Weights of a small transformer language model.
Size: width 576, 9 heads of 64, MLP 2304 GELU, vocabulary 8100.
Each number is 50 + 10 x the weight over its row's rms, rounded and kept within 0 to 99. Layers, rows and columns count from 0. The size before them is the row's rms in percent of the matrix's.

# v: layer 4 attention value, 576x576, rms 0.025, rows 314-319, columns 448-511
# o: layer 4 attention output (transposed), 576x576, rms 0.031, rows 314-319, columns 448-511
# q: layer 4 attention query, 576x576, rms 0.025, rows 320-366, columns 448-511
# k: layer 4 attention key, 576x576, rms 0.025, rows 320-365, columns 448-511
v314 083:49 38 55 52 41 47 58 41 64 47 42 25 42 57 55 45 55 56 51 45 60 48 45 58 55 55 49 37 54 66 62 57 37 55 55 31 64 49 51 62 58 49 57 51 46 46 57 43 54 61 65 48 61 33 48 50 36 57 59 40 49 68 39 58
o314 079:50 62 45 57 62 59 52 39 43 57 49 72 45 45 47 67 48 41 44 42 52 56 54 38 64 59 47 46 41 63 34 62 45 46 58 64 43 40 68 48 65 61 55 45 54 30 40 33 44 44 49 47 37 53 50 62 37 44 52 55 58 57 56 46
v315 094:67 48 61 48 44 46 55 51 45 52 48 52 52 69 66 57 56 42 73 42 31 39 49 48 53 53 42 48 49 51 55 61 60 52 48 43 61 56 53 54 58 51 64 38 43 46 62 66 51 40 45 55 63 47 63 58 46 56 41 52 81 65 51 54
o315 085:44 50 58 60 58 42 33 58 63 48 42 53 49 43 31 52 57 58 42 42 60 63 51 57 39 50 40 43 58 47 57 49 39 54 66 40 57 54 35 57 53 50 33 45 59 47 43 33 58 50 44 40 60 58 69 49 46 41 63 67 40 42 52 49
v316 081:49 58 53 41 48 38 50 64 63 52 34 58 41 58 40 42 48 49 47 54 54 40 47 43 75 55 43 48 52 59 63 45 56 55 49 55 58 48 36 65 59 58 61 45 49 59 52 68 43 37 44 59 55 49 38 82 61 57 42 34 54 36 63 49
o316 081:42 54 57 51 48 59 54 46 30 57 55 41 62 50 37 48 38 42 66 46 48 54 50 44 50 35 42 47 42 40 44 57 57 66 50 56 52 36 49 41 44 41 64 63 57 58 58 39 45 61 63 57 52 62 50 30 42 35 54 33 53 71 48 37
v317 086:33 41 50 48 48 53 55 46 67 42 60 52 69 56 56 45 53 46 44 54 55 37 55 72 46 53 38 43 65 49 69 44 60 48 43 55 49 40 53 51 69 55 41 68 54 39 40 63 34 53 49 43 30 67 43 49 47 47 49 63 55 56 50 43
o317 081:77 56 61 20 49 44 45 66 44 61 41 51 38 45 51 46 33 43 62 54 54 63 55 23 49 46 57 52 38 45 51 40 47 60 47 61 45 54 35 39 48 36 53 59 55 63 52 47 49 56 44 53 56 47 75 56 41 49 52 51 43 31 37 53
v318 090:58 45 45 35 29 58 50 43 49 61 74 50 49 74 54 40 43 37 50 53 68 49 57 47 56 50 39 59 56 38 56 63 33 70 64 56 36 54 47 54 47 71 49 65 50 52 41 40 59 41 49 34 45 48 62 49 50 43 59 30 56 49 51 51
o318 091:47 45 41 33 49 44 57 41 44 47 44 46 47 50 55 59 56 67 46 47 32 44 48 50 59 48 54 50 52 35 43 66 63 60 46 41 51 48 53 40 57 50 57 49 57 41 43 30 56 51 51 71 42 59 34 54 38 75 39 65 43 63 58 26
v319 093:60 45 56 64 52 67 43 72 69 44 55 48 63 54 36 44 49 56 52 71 38 61 47 53 47 52 39 51 45 48 39 54 49 45 37 44 51 34 46 51 65 43 38 42 45 55 50 57 30 68 51 65 44 53 39 49 53 35 39 45 40 52 47 57
o319 085:53 42 50 66 54 45 43 38 41 35 46 53 43 29 40 55 67 54 48 59 48 43 46 56 52 56 67 56 50 58 58 49 55 42 63 47 49 63 46 57 49 57 65 52 57 60 64 63 46 43 57 55 44 51 64 61 62 54 72 61 64 63 41 35
q320 085:52 59 56 47 74 38 40 32 52 49 24 56 52 74 51 60 40 49 43 43 50 58 59 47 47 42 43 60 50 49 32 38 33 50 35 65 61 62 63 57 45 42 42 53 38 60 46 51 44 42 38 48 57 26 47 42 65 54 37 41 60 31 51 66
k320 082:38 53 22 61 58 36 52 55 39 68 49 52 43 33 50 35 42 60 50 43 47 57 61 43 38 44 45 54 63 35 53 53 53 51 57 36 31 60 43 43 58 31 43 50 44 57 38 44 47 66 36 34 49 60 36 56 47 24 53 40 46 50 63 53
q321 082:51 44 43 51 63 55 65 52 58 52 42 58 16 55 58 55 46 28 48 65 29 49 54 56 41 39 48 53 45 43 57 44 34 41 43 48 52 44 53 48 42 60 52 34 42 51 49 73 47 42 49 45 52 57 45 56 36 52 41 54 47 37 35 29
k321 078:53 65 45 48 63 53 42 69 59 35 50 68 49 48 52 45 42 28 58 60 42 61 58 56 37 54 54 37 45 52 63 55 52 50 57 41 39 54 32 50 59 39 46 47 57 44 49 63 38 56 45 49 51 54 64 52 48 32 42 46 55 43 53 39
q322 083:56 50 60 58 44 36 57 58 56 50 55 55 33 71 44 44 66 32 57 59 36 42 46 68 42 62 52 51 52 42 36 41 51 46 47 35 67 54 40 44 66 64 55 55 59 47 47 44 39 57 46 45 54 43 55 53 38 61 50 53 46 43 46 38
k322 081:53 46 34 64 44 45 52 48 49 29 67 58 49 60 47 48 53 66 43 52 45 62 71 58 52 46 76 46 52 59 57 45 61 42 54 55 63 48 56 50 48 46 72 58 61 51 65 50 50 63 43 43 58 50 50 42 59 38 43 47 50 55 60 46
q323 088:56 51 55 54 51 48 45 48 52 49 38 48 69 55 50 42 41 40 48 36 76 60 59 50 50 43 51 35 43 43 56 56 32 54 67 33 46 35 53 67 45 43 58 64 49 35 74 45 47 44 25 45 52 39 54 47 42 61 50 48 56 44 55 52
k323 093:59 58 55 54 60 51 30 56 55 57 49 63 32 55 45 43 40 55 44 58 43 53 42 53 45 49 42 45 45 48 42 44 56 52 51 50 49 55 66 41 32 52 51 57 53 63 60 41 50 38 54 62 73 38 43 60 51 26 55 31 56 53 47 45
q324 085:56 62 52 58 53 55 44 39 35 27 49 51 34 72 68 52 49 56 58 39 54 42 54 45 44 56 52 48 52 38 57 66 57 47 65 25 50 55 39 34 49 42 56 45 65 41 44 71 58 50 65 47 50 56 45 42 45 49 35 62 53 63 43 29
k324 087:40 51 37 46 42 37 51 41 20 43 44 55 65 55 44 68 44 55 50 46 59 46 65 42 59 56 44 48 51 48 43 46 61 64 47 69 50 49 42 43 50 54 57 42 43 41 42 47 52 40 47 52 50 56 48 47 42 76 46 56 45 62 43 39
q325 089:31 41 51 50 46 50 55 47 48 42 41 53 69 32 35 51 69 41 31 59 36 60 56 33 34 54 45 71 59 56 57 62 56 51 58 47 58 58 45 56 47 55 40 62 48 55 55 43 49 49 64 40 58 43 37 22 62 49 49 37 59 48 43 44
k325 089:57 44 57 41 57 55 49 61 33 46 59 68 58 27 35 54 55 56 62 72 54 48 50 47 34 47 31 65 37 58 47 62 49 52 49 63 57 55 50 45 52 54 60 79 47 37 65 48 53 47 45 38 32 56 36 46 54 52 45 49 53 42 56 38
q326 096:48 59 48 60 55 45 61 61 60 49 44 49 40 47 58 43 43 60 59 47 69 50 53 50 69 38 41 39 38 58 43 35 53 47 56 46 48 38 52 49 46 51 68 49 44 62 47 52 45 34 44 62 55 66 51 53 28 34 49 47 37 52 65 46
k326 095:66 36 54 53 56 66 44 54 60 43 42 44 38 63 62 46 60 45 50 44 62 61 47 34 63 44 49 32 43 55 44 43 54 46 51 43 37 51 60 41 46 52 60 47 51 72 58 40 65 47 37 53 64 48 41 59 49 52 37 63 67 61 54 40
q327 102:35 70 54 51 46 82 38 49 51 40 45 45 31 65 64 56 62 53 48 58 64 60 48 45 69 50 52 43 68 50 41 37 43 41 64 43 32 58 37 49 51 51 51 58 53 72 52 44 48 58 47 53 56 44 52 57 41 38 48 49 63 52 51 43
k327 104:70 62 52 66 37 32 39 64 51 45 32 49 42 36 60 46 65 50 49 52 62 62 49 74 52 61 54 37 41 51 50 54 55 56 29 48 46 53 49 44 21 44 53 37 56 52 62 58 47 80 49 38 52 58 55 36 46 41 52 51 61 48 48 51
q328 102:58 41 35 51 57 50 71 45 51 57 37 50 42 53 47 60 45 51 52 63 48 45 49 64 54 48 58 36 52 50 52 32 77 54 51 52 51 28 68 44 41 40 40 32 50 67 39 33 59 56 53 42 52 60 48 38 56 55 42 49 43 57 48 51
k328 110:60 46 54 42 46 42 65 63 65 53 37 40 65 47 55 41 50 46 60 59 26 47 44 58 58 57 43 42 47 53 39 47 56 63 43 50 45 65 59 60 38 47 63 33 47 66 44 48 40 49 43 38 52 46 58 34 62 39 65 41 63 62 43 48
q329 109:50 43 58 38 53 75 46 40 67 51 52 55 68 43 49 36 37 52 34 40 57 57 62 43 61 55 45 38 59 59 52 68 56 57 39 39 61 53 40 39 43 57 69 33 65 43 40 64 77 60 57 38 43 62 38 55 54 61 53 60 82 62 53 43
k329 107:48 39 59 44 65 42 32 64 55 28 64 42 53 38 35 46 55 51 44 57 45 47 43 41 42 37 47 41 49 60 41 33 54 51 50 63 63 54 49 53 43 62 56 56 62 52 53 51 56 52 61 46 54 49 56 59 52 40 66 73 49 36 32 68
q330 116:57 46 60 50 53 54 47 56 51 52 43 41 48 37 56 40 50 37 52 58 57 56 39 47 64 63 34 35 59 48 53 47 54 59 59 44 52 39 38 36 57 53 42 52 64 58 69 59 45 53 47 30 56 51 25 62 59 71 35 55 43 64 55 46
k330 112:62 76 34 62 56 31 52 57 60 49 75 40 54 51 56 49 33 64 73 53 45 54 55 46 39 54 45 54 57 44 46 38 59 63 56 48 50 45 43 48 37 78 60 43 37 42 46 49 50 38 53 48 69 49 46 62 58 39 43 41 40 62 63 50
q331 098:52 64 65 33 65 42 42 43 64 53 58 49 72 51 34 60 42 47 38 48 60 43 46 62 51 52 42 53 60 64 50 55 54 38 44 37 68 28 62 55 39 45 67 61 43 47 50 70 37 65 47 51 38 42 52 46 36 63 48 41 58 50 57 61
k331 095:42 61 60 60 57 46 36 50 55 35 56 50 56 43 44 58 60 56 59 66 38 59 31 64 57 64 37 39 36 51 50 55 45 51 59 63 43 58 60 63 38 49 42 74 45 52 57 39 70 56 44 41 62 62 41 58 60 41 28 67 48 45 55 71
q332 102:36 48 64 46 48 58 47 50 52 51 46 58 49 29 69 56 60 37 54 58 41 51 43 63 51 54 50 63 76 51 56 49 52 51 58 49 32 54 48 20 62 54 47 55 46 65 37 61 46 57 49 37 62 31 41 56 68 37 41 42 50 49 55 35
k332 106:55 45 47 46 57 29 54 49 45 48 56 53 52 51 58 44 44 57 37 44 71 43 46 40 46 50 51 40 54 47 54 57 47 62 53 54 63 41 44 38 66 52 35 59 54 50 38 44 56 68 58 37 61 73 65 48 66 54 30 55 27 52 49 65
q333 104:46 48 57 38 65 57 48 52 36 55 40 50 48 53 50 35 53 51 68 27 40 48 59 56 54 34 48 46 51 59 58 66 67 65 51 66 56 40 49 53 60 38 28 68 65 34 42 56 58 54 32 56 51 47 59 47 56 33 43 36 37 51 48 56
k333 100:45 54 40 52 53 48 65 51 65 52 56 55 43 56 63 62 41 65 28 34 44 45 40 47 52 47 50 55 59 45 56 35 27 47 39 26 48 60 42 60 53 46 61 55 52 40 38 46 55 50 55 52 55 48 54 45 52 62 45 65 57 29 37 60
q334 108:47 34 33 31 33 44 60 59 59 70 55 57 50 61 39 43 63 53 48 65 51 39 47 55 41 62 50 54 48 57 59 52 68 45 27 65 49 46 23 44 55 45 48 51 30 38 43 53 49 52 37 50 60 49 63 44 48 57 33 56 37 53 58 54
k334 111:49 49 51 48 48 78 36 63 43 45 50 34 41 49 37 31 45 40 51 47 52 52 41 49 53 52 40 64 48 43 56 30 47 60 59 41 48 55 56 46 44 26 47 57 59 46 28 45 29 62 56 61 68 59 60 48 44 32 52 50 50 65 61 65
q335 108:52 52 55 51 50 38 41 39 43 48 41 51 60 72 44 47 53 66 56 62 46 37 42 47 47 45 65 53 55 69 53 52 37 39 48 54 46 62 42 43 47 52 47 61 41 32 53 63 46 51 74 51 35 29 57 70 65 63 53 46 56 50 48 43
k335 109:43 53 51 55 33 49 52 39 50 63 47 48 37 50 39 51 67 51 71 54 69 63 46 39 30 36 37 53 42 54 62 45 43 51 65 53 53 53 52 36 43 55 45 48 29 52 41 65 59 64 50 54 60 64 55 66 42 53 69 67 48 47 48 63
q336 088:56 59 53 49 50 42 48 43 50 28 60 53 49 31 41 23 47 45 44 55 60 62 39 49 47 37 48 29 48 57 62 58 59 43 56 24 54 56 44 58 51 66 51 68 46 74 54 43 61 41 47 41 64 60 34 52 32 32 72 42 67 59 44 53
k336 087:40 54 42 28 62 50 41 50 52 50 52 26 64 44 47 49 45 49 64 61 38 57 50 60 51 65 41 40 43 41 57 49 61 50 76 39 34 60 59 35 44 53 55 32 59 53 56 39 30 55 40 46 39 49 38 63 51 51 47 55 36 29 50 56
q337 076:36 55 43 60 47 44 49 50 66 41 44 49 45 54 35 38 64 34 56 45 52 40 49 59 50 42 35 43 42 49 48 38 49 64 51 51 43 68 26 28 54 62 34 50 52 61 43 38 46 43 29 57 61 67 48 41 36 57 69 45 51 50 67 30
k337 078:41 51 45 62 50 61 35 51 45 65 24 54 27 39 38 42 42 70 54 64 59 50 50 42 63 47 56 61 54 46 43 52 44 43 50 51 48 47 64 44 43 44 70 36 73 59 61 58 50 54 38 42 45 36 49 58 39 48 46 45 58 51 50 32
q338 095:40 58 54 50 66 55 39 48 48 49 61 43 30 57 51 34 57 36 41 52 49 37 40 68 51 28 64 41 55 38 52 31 49 52 56 51 36 50 60 25 39 39 38 49 72 57 55 53 22 63 55 32 57 42 37 61 44 55 58 38 64 45 48 54
k338 093:46 59 72 55 55 60 37 47 64 43 42 47 38 59 70 56 41 35 65 78 45 61 49 62 42 41 49 45 57 62 48 52 52 44 54 44 28 55 58 44 50 51 43 49 56 59 63 49 42 38 50 47 53 29 68 55 51 36 54 46 64 48 51 40
q339 090:61 43 43 54 66 52 52 38 46 63 19 59 48 74 64 50 52 61 40 45 59 39 65 46 41 53 44 48 31 53 58 37 37 55 38 58 31 51 66 36 46 58 57 43 61 49 64 45 44 57 29 53 37 53 36 45 49 28 72 52 43 49 34 39
k339 096:60 48 53 42 58 66 40 37 47 61 50 40 41 58 48 34 51 57 61 41 34 50 40 56 38 51 45 46 30 56 39 53 52 54 41 54 55 39 63 34 46 64 60 50 49 59 78 47 46 77 39 45 58 51 39 62 41 50 60 43 55 42 51 29
q340 094:44 50 53 46 38 74 49 45 50 43 62 47 50 51 42 44 47 37 32 51 45 62 34 42 48 48 50 46 42 56 56 52 55 54 65 62 47 46 38 50 56 52 36 39 50 55 46 40 57 66 59 52 49 62 53 48 54 60 37 60 62 55 57 34
k340 088:51 65 52 37 39 46 41 63 53 43 50 52 49 51 53 52 43 50 63 40 43 29 50 50 55 55 65 41 62 40 65 32 62 49 51 47 64 47 58 43 49 27 46 48 46 37 42 50 36 51 46 44 53 50 46 52 34 58 41 51 42 43 60 73
q341 090:66 38 62 56 45 46 65 62 48 48 60 55 59 52 28 69 50 50 53 36 45 60 51 48 54 53 57 58 64 55 43 50 44 49 56 39 61 48 50 38 29 41 39 62 39 48 45 46 55 64 38 53 50 44 61 50 48 45 58 40 51 29 56 66
k341 100:63 46 66 48 54 49 43 62 59 44 35 52 50 59 49 49 50 51 49 62 53 55 52 49 54 54 40 62 49 47 28 33 45 49 50 63 47 50 68 62 34 51 43 46 44 43 48 55 52 53 50 43 52 44 63 47 61 48 56 55 51 56 44 56
q342 091:55 49 57 47 52 66 62 50 47 56 48 60 40 43 53 38 48 61 31 42 70 48 31 39 38 51 48 61 50 54 44 51 55 52 35 46 32 56 42 62 57 43 48 46 59 46 62 47 64 45 41 63 54 33 55 50 45 54 45 50 62 55 59 42
k342 103:52 46 46 56 42 41 45 52 52 39 48 39 64 56 65 55 46 57 27 42 64 39 59 38 45 46 58 49 45 68 58 54 56 46 64 39 48 50 30 41 49 50 40 48 56 48 51 35 53 44 55 70 54 42 40 56 51 59 52 45 47 50 56 50
q343 095:35 41 51 55 45 50 51 35 66 43 61 65 47 49 53 34 53 56 52 41 55 56 43 43 53 40 59 60 33 51 46 38 45 27 45 45 48 57 49 56 32 41 51 49 51 27 51 38 39 56 30 50 60 57 45 57 38 71 32 43 57 52 52 59
k343 105:56 50 48 49 51 56 36 66 52 47 40 56 34 43 35 47 59 52 53 36 48 46 40 42 67 32 46 62 44 51 67 37 52 61 42 55 63 52 54 43 63 42 40 46 62 54 57 44 50 40 35 38 49 73 58 57 47 41 36 36 74 66 39 55
q344 093:38 51 39 53 61 60 72 59 45 42 47 52 57 51 62 52 34 47 74 38 54 67 67 40 57 60 40 52 49 53 51 41 48 29 50 46 54 44 38 61 67 43 60 57 42 35 51 65 45 38 38 51 56 45 63 43 56 75 50 44 45 50 38 57
k344 105:37 64 72 61 37 45 55 43 41 38 58 65 57 40 66 48 56 38 54 43 52 43 63 63 43 59 49 33 50 36 49 37 33 48 31 42 66 46 46 44 38 30 47 56 30 27 60 53 45 47 45 45 51 63 53 33 35 50 48 43 48 46 77 67
q345 103:43 39 51 35 62 53 45 47 43 38 51 74 45 46 57 31 57 55 59 53 39 50 53 43 50 60 54 55 31 59 59 47 32 43 36 52 54 50 71 60 43 59 57 59 52 44 38 49 67 48 63 52 59 51 62 37 40 48 60 52 45 44 48 59
k345 108:47 55 53 46 70 37 51 51 43 38 55 43 53 37 54 37 46 39 50 48 45 46 54 51 58 58 72 62 43 69 48 41 47 50 61 61 77 70 57 49 48 59 51 53 42 57 57 58 52 44 55 40 45 47 68 56 42 53 34 46 60 66 50 49
q346 110:47 55 58 41 54 51 52 48 43 56 44 56 42 67 48 51 57 54 59 34 54 61 59 58 50 49 57 51 54 64 55 45 44 58 59 58 49 47 35 51 41 45 46 60 52 40 54 53 53 44 52 38 60 70 72 56 65 61 41 40 46 58 53 57
k346 113:51 61 58 59 43 51 50 47 60 32 44 57 37 51 51 51 41 44 56 59 52 62 49 46 53 61 45 32 53 44 48 53 40 38 43 47 50 61 61 47 44 54 57 47 59 41 51 43 31 56 66 68 55 47 46 66 59 33 60 47 44 37 55 37
q347 108:56 48 26 45 60 67 38 46 50 73 56 51 54 62 53 45 36 58 66 54 44 74 61 46 57 75 37 59 48 51 68 57 59 43 66 44 47 35 49 44 65 55 44 55 55 64 43 45 47 62 59 30 62 58 43 43 55 48 40 44 49 42 45 49
k347 105:55 48 29 50 58 51 62 50 40 50 49 54 45 49 58 63 37 45 26 46 41 46 70 56 53 60 47 42 41 49 23 51 44 48 33 35 60 55 43 45 50 65 58 53 42 72 26 56 16 54 52 59 60 53 50 60 68 36 55 41 52 70 58 47
q348 101:62 36 43 61 50 45 28 33 65 52 47 35 64 42 42 55 47 58 53 46 57 45 32 48 50 55 73 58 41 53 42 55 56 61 37 53 55 48 75 50 40 53 39 53 53 47 56 51 55 67 39 49 62 60 46 58 66 47 42 47 39 35 63 52
k348 100:45 54 65 44 52 58 61 46 70 68 58 58 43 52 56 49 60 55 40 44 53 51 38 53 39 49 54 46 42 56 44 41 46 57 47 53 47 64 43 36 61 57 54 52 45 42 47 51 47 56 46 45 45 45 62 38 54 37 67 62 49 60 59 46
q349 106:62 57 49 52 44 47 59 46 45 42 51 42 57 38 38 61 38 33 48 46 48 47 44 44 46 45 54 50 51 61 55 39 63 53 56 46 74 25 58 37 49 50 60 42 69 61 47 64 46 47 58 37 62 59 32 33 70 46 37 41 54 66 42 41
k349 109:59 45 37 47 57 58 54 50 65 49 57 48 51 67 58 53 35 57 56 48 45 60 49 48 60 47 63 49 37 47 42 48 51 64 38 76 35 62 40 46 17 60 71 66 46 59 51 54 67 57 63 61 56 45 46 52 62 53 42 46 52 46 59 34
q350 105:51 60 60 38 55 39 44 46 46 55 52 68 31 35 61 38 39 51 52 54 34 40 50 47 49 50 44 62 61 57 50 62 61 50 59 55 49 50 49 52 54 57 46 63 51 48 45 58 39 49 50 49 49 25 57 57 44 44 47 68 44 45 46 57
k350 107:43 38 57 42 35 46 66 40 61 53 69 66 47 40 47 21 57 45 54 58 75 50 54 41 61 64 58 54 63 55 46 54 43 60 51 45 59 50 45 43 50 76 31 39 59 49 40 54 63 50 47 53 52 40 65 39 51 61 65 44 66 54 29 63
q351 111:32 48 53 45 48 48 43 44 57 49 35 60 47 52 46 43 57 47 53 48 50 42 66 35 42 35 47 52 59 51 74 52 29 61 65 44 58 52 51 63 45 55 56 33 49 34 52 50 32 42 43 40 38 40 54 61 26 56 50 50 47 68 43 46
k351 112:44 54 59 45 39 52 37 53 65 38 67 61 56 56 62 46 55 51 41 33 39 44 41 50 37 30 49 33 39 41 39 46 54 52 44 55 61 52 53 61 35 29 50 60 53 51 49 48 33 53 53 42 35 56 38 49 50 39 43 57 54 26 57 60
q352 102:52 55 37 65 68 48 58 50 52 51 38 45 59 32 53 58 55 36 61 43 64 58 63 56 49 54 57 76 56 44 55 46 58 49 63 49 26 45 26 46 42 54 70 66 44 53 35 45 65 42 45 76 53 31 48 63 38 40 48 49 45 37 47 43
k352 100:41 74 32 38 42 44 50 43 38 58 43 48 50 55 57 47 54 35 47 60 46 53 39 47 40 61 59 54 55 55 57 56 41 63 39 53 41 59 41 45 57 53 38 51 59 60 55 41 43 51 68 42 55 55 64 56 62 68 51 62 60 37 55 56
q353 103:66 45 42 59 47 62 62 48 50 42 45 61 45 44 51 62 69 31 52 53 66 53 49 58 47 46 39 41 37 54 43 59 41 50 57 42 42 45 31 34 47 58 38 57 63 66 55 62 53 67 49 51 41 67 34 54 44 50 70 55 53 57 48 51
k353 101:52 52 28 78 53 54 45 46 47 54 60 60 68 71 38 49 52 59 64 66 43 40 41 36 48 50 60 46 46 67 56 53 66 49 74 64 47 58 31 70 47 52 61 42 53 52 56 43 30 38 48 45 46 48 64 25 37 45 57 45 48 41 47 45
q354 106:41 40 37 12 39 38 62 72 40 60 50 75 62 53 58 69 72 55 50 48 41 49 58 53 61 50 52 49 53 37 49 36 57 61 63 46 65 53 43 38 62 56 59 50 44 42 47 58 60 58 43 32 58 46 55 41 58 47 63 68 69 48 51 66
k354 105:51 36 65 51 59 49 51 64 58 58 66 46 48 42 50 32 39 46 54 63 46 49 51 52 46 49 54 53 53 45 36 62 54 49 56 37 70 47 54 55 45 41 50 33 42 63 50 52 47 48 57 46 56 52 52 63 58 51 46 43 56 31 65 48
q355 107:42 43 65 37 40 44 47 49 53 49 60 52 41 60 45 62 40 44 47 46 59 61 49 36 39 47 43 41 47 43 54 51 63 42 51 53 53 27 30 47 51 63 52 56 58 69 73 57 69 42 44 58 45 32 52 55 59 46 47 73 43 50 50 59
k355 105:49 57 51 45 70 56 44 34 66 54 59 51 60 64 43 32 58 38 56 51 42 61 59 53 63 53 59 41 44 51 49 47 41 47 62 54 61 61 52 44 49 46 57 33 55 58 61 32 47 39 58 58 48 49 48 58 62 54 47 29 56 60 40 52
q356 111:61 60 54 36 45 49 52 44 22 59 75 36 63 62 40 61 52 59 49 46 51 48 35 38 43 54 43 41 62 59 39 38 47 58 70 46 66 40 58 44 44 54 62 21 58 79 54 60 64 50 47 53 62 53 35 54 50 46 63 56 63 46 37 54
k356 114:63 68 53 62 52 68 43 44 58 53 38 49 63 42 58 47 52 37 62 73 66 63 45 61 44 42 46 52 64 50 40 50 47 31 51 14 44 38 49 46 45 47 59 52 59 43 41 47 71 54 52 57 55 40 48 54 58 55 59 46 45 46 53 47
q357 102:66 60 50 53 63 59 56 66 47 51 40 37 48 52 42 56 52 37 45 54 48 49 39 60 55 54 68 61 59 56 25 66 51 32 55 51 45 41 55 51 53 49 69 65 52 67 67 66 44 57 62 58 60 48 34 42 47 53 51 52 72 47 35 53
k357 102:37 48 63 37 49 35 53 40 41 78 40 68 60 44 44 44 55 40 44 38 43 67 63 49 54 73 57 56 42 40 49 59 52 39 63 48 65 32 61 56 51 67 55 68 51 45 45 54 52 58 49 49 47 44 59 54 46 57 62 36 43 44 47 50
q358 107:38 42 56 57 49 45 52 64 66 25 40 42 40 70 44 51 47 59 56 79 54 40 48 45 41 47 46 49 50 50 40 57 53 53 50 62 40 47 53 51 39 57 55 32 40 44 53 48 52 49 50 44 45 65 36 34 45 53 42 47 48 47 37 40
k358 108:62 49 63 52 29 42 65 45 62 51 38 46 42 65 49 47 41 55 47 57 40 39 61 60 57 48 47 34 43 31 50 53 35 49 48 53 42 65 43 38 62 39 43 36 38 44 46 48 51 29 66 33 42 37 43 61 38 58 38 60 41 55 73 23
q359 099:49 39 59 37 44 57 56 35 48 30 49 49 61 56 55 53 55 50 56 37 50 57 38 45 53 66 38 22 58 38 46 56 48 44 64 36 57 41 64 55 70 53 51 49 39 45 48 45 50 52 51 48 48 41 49 58 66 42 51 58 57 48 47 65
k359 104:67 44 60 46 53 55 51 35 55 38 38 44 60 71 46 40 48 73 50 69 46 65 49 32 39 51 37 48 60 33 35 62 45 43 47 46 49 46 50 36 72 62 49 44 48 49 56 66 58 51 41 43 49 46 44 63 33 61 50 57 49 37 44 65
q360 101:48 36 34 44 57 68 51 46 33 45 45 66 46 57 48 60 45 48 33 52 53 36 38 48 51 63 26 47 48 68 42 67 53 42 45 47 46 62 49 53 52 51 40 77 47 61 45 48 63 58 58 39 58 33 62 46 51 53 48 55 59 46 57 60
k360 103:30 57 39 54 59 42 40 46 51 61 68 57 53 43 48 42 56 46 50 52 40 50 39 56 45 68 56 44 52 55 51 52 63 48 65 50 53 45 47 46 65 51 62 40 47 54 35 44 55 42 47 54 49 45 54 39 36 38 58 39 48 52 46 57
q361 105:45 46 39 47 41 35 49 54 61 48 28 36 57 41 55 39 42 55 57 36 38 57 55 37 39 54 34 57 52 49 54 56 49 58 58 35 41 61 71 56 56 57 58 52 52 58 53 51 55 55 49 63 42 33 54 67 62 28 52 36 45 45 40 47
k361 109:38 45 54 57 38 56 52 38 57 27 44 40 41 48 51 51 51 66 48 31 54 70 62 52 36 55 47 60 62 61 43 44 52 52 58 49 37 35 45 50 45 51 40 49 53 66 61 42 50 47 55 36 43 62 71 49 52 49 42 47 37 62 57 50
q362 106:43 56 67 60 40 71 23 42 52 36 42 68 37 46 49 63 47 41 45 57 48 36 53 64 62 61 60 29 63 40 61 62 44 40 58 61 39 55 45 55 51 50 49 55 49 41 49 59 63 49 56 68 40 50 43 75 36 58 43 47 57 43 60 41
k362 107:58 74 51 59 62 49 36 69 56 34 50 48 65 39 49 61 41 43 70 52 56 62 56 52 35 44 32 43 70 65 45 42 44 55 57 50 28 60 48 49 50 38 51 51 62 43 62 67 42 59 53 63 53 51 27 65 56 64 54 49 50 54 45 52
q363 105:44 45 50 46 45 56 31 64 50 57 39 71 49 40 46 40 56 44 53 53 49 58 67 48 61 41 45 70 47 64 75 65 38 51 70 35 36 47 46 37 55 47 62 58 84 48 49 41 30 62 34 48 51 56 42 49 45 42 51 38 51 51 62 35
k363 105:47 40 33 48 59 20 55 40 43 48 56 42 25 51 58 71 77 52 44 50 49 41 44 40 60 37 63 46 45 66 36 54 61 35 37 46 53 39 45 48 41 49 61 77 37 54 64 42 51 31 51 47 43 57 41 56 47 40 45 36 37 43 65 52
q364 097:47 36 49 46 40 43 59 52 44 61 59 56 45 53 40 45 50 56 41 36 48 44 37 60 21 54 58 50 55 45 64 55 56 55 62 30 45 49 56 60 50 44 41 27 61 51 36 43 33 56 40 43 69 50 53 33 57 35 37 41 38 50 64 45
k364 096:53 55 53 41 58 55 65 46 47 23 37 44 53 46 42 42 54 52 38 56 54 42 50 53 46 53 42 61 59 63 38 65 29 55 46 50 61 50 48 59 49 28 52 62 46 53 43 56 56 24 79 57 57 54 48 46 54 45 53 40 51 54 56 59
q365 107:43 54 62 58 49 47 61 51 71 32 57 49 59 52 38 69 65 14 49 48 56 54 46 54 54 40 46 45 37 44 64 57 44 37 61 57 55 54 55 57 62 38 49 57 57 56 28 57 66 48 56 52 51 59 38 63 28 64 62 44 54 48 54 40
k365 109:58 53 69 61 57 47 45 52 34 50 61 54 49 70 60 47 44 54 43 64 51 39 32 52 36 51 45 38 49 56 42 49 40 43 49 44 39 49 74 37 52 39 50 46 65 49 57 47 45 60 71 43 65 50 59 73 48 59 41 42 37 63 50 41
q366 102:57 55 40 50 42 39 62 56 34 39 56 60 56 52 32 24 49 36 60 44 46 54 42 53 47 49 44 61 56 51 73 45 56 53 59 35 46 63 53 57 64 47 52 46 71 47 54 45 65 45 50 52 51 47 39 74 57 53 66 54 42 44 42 41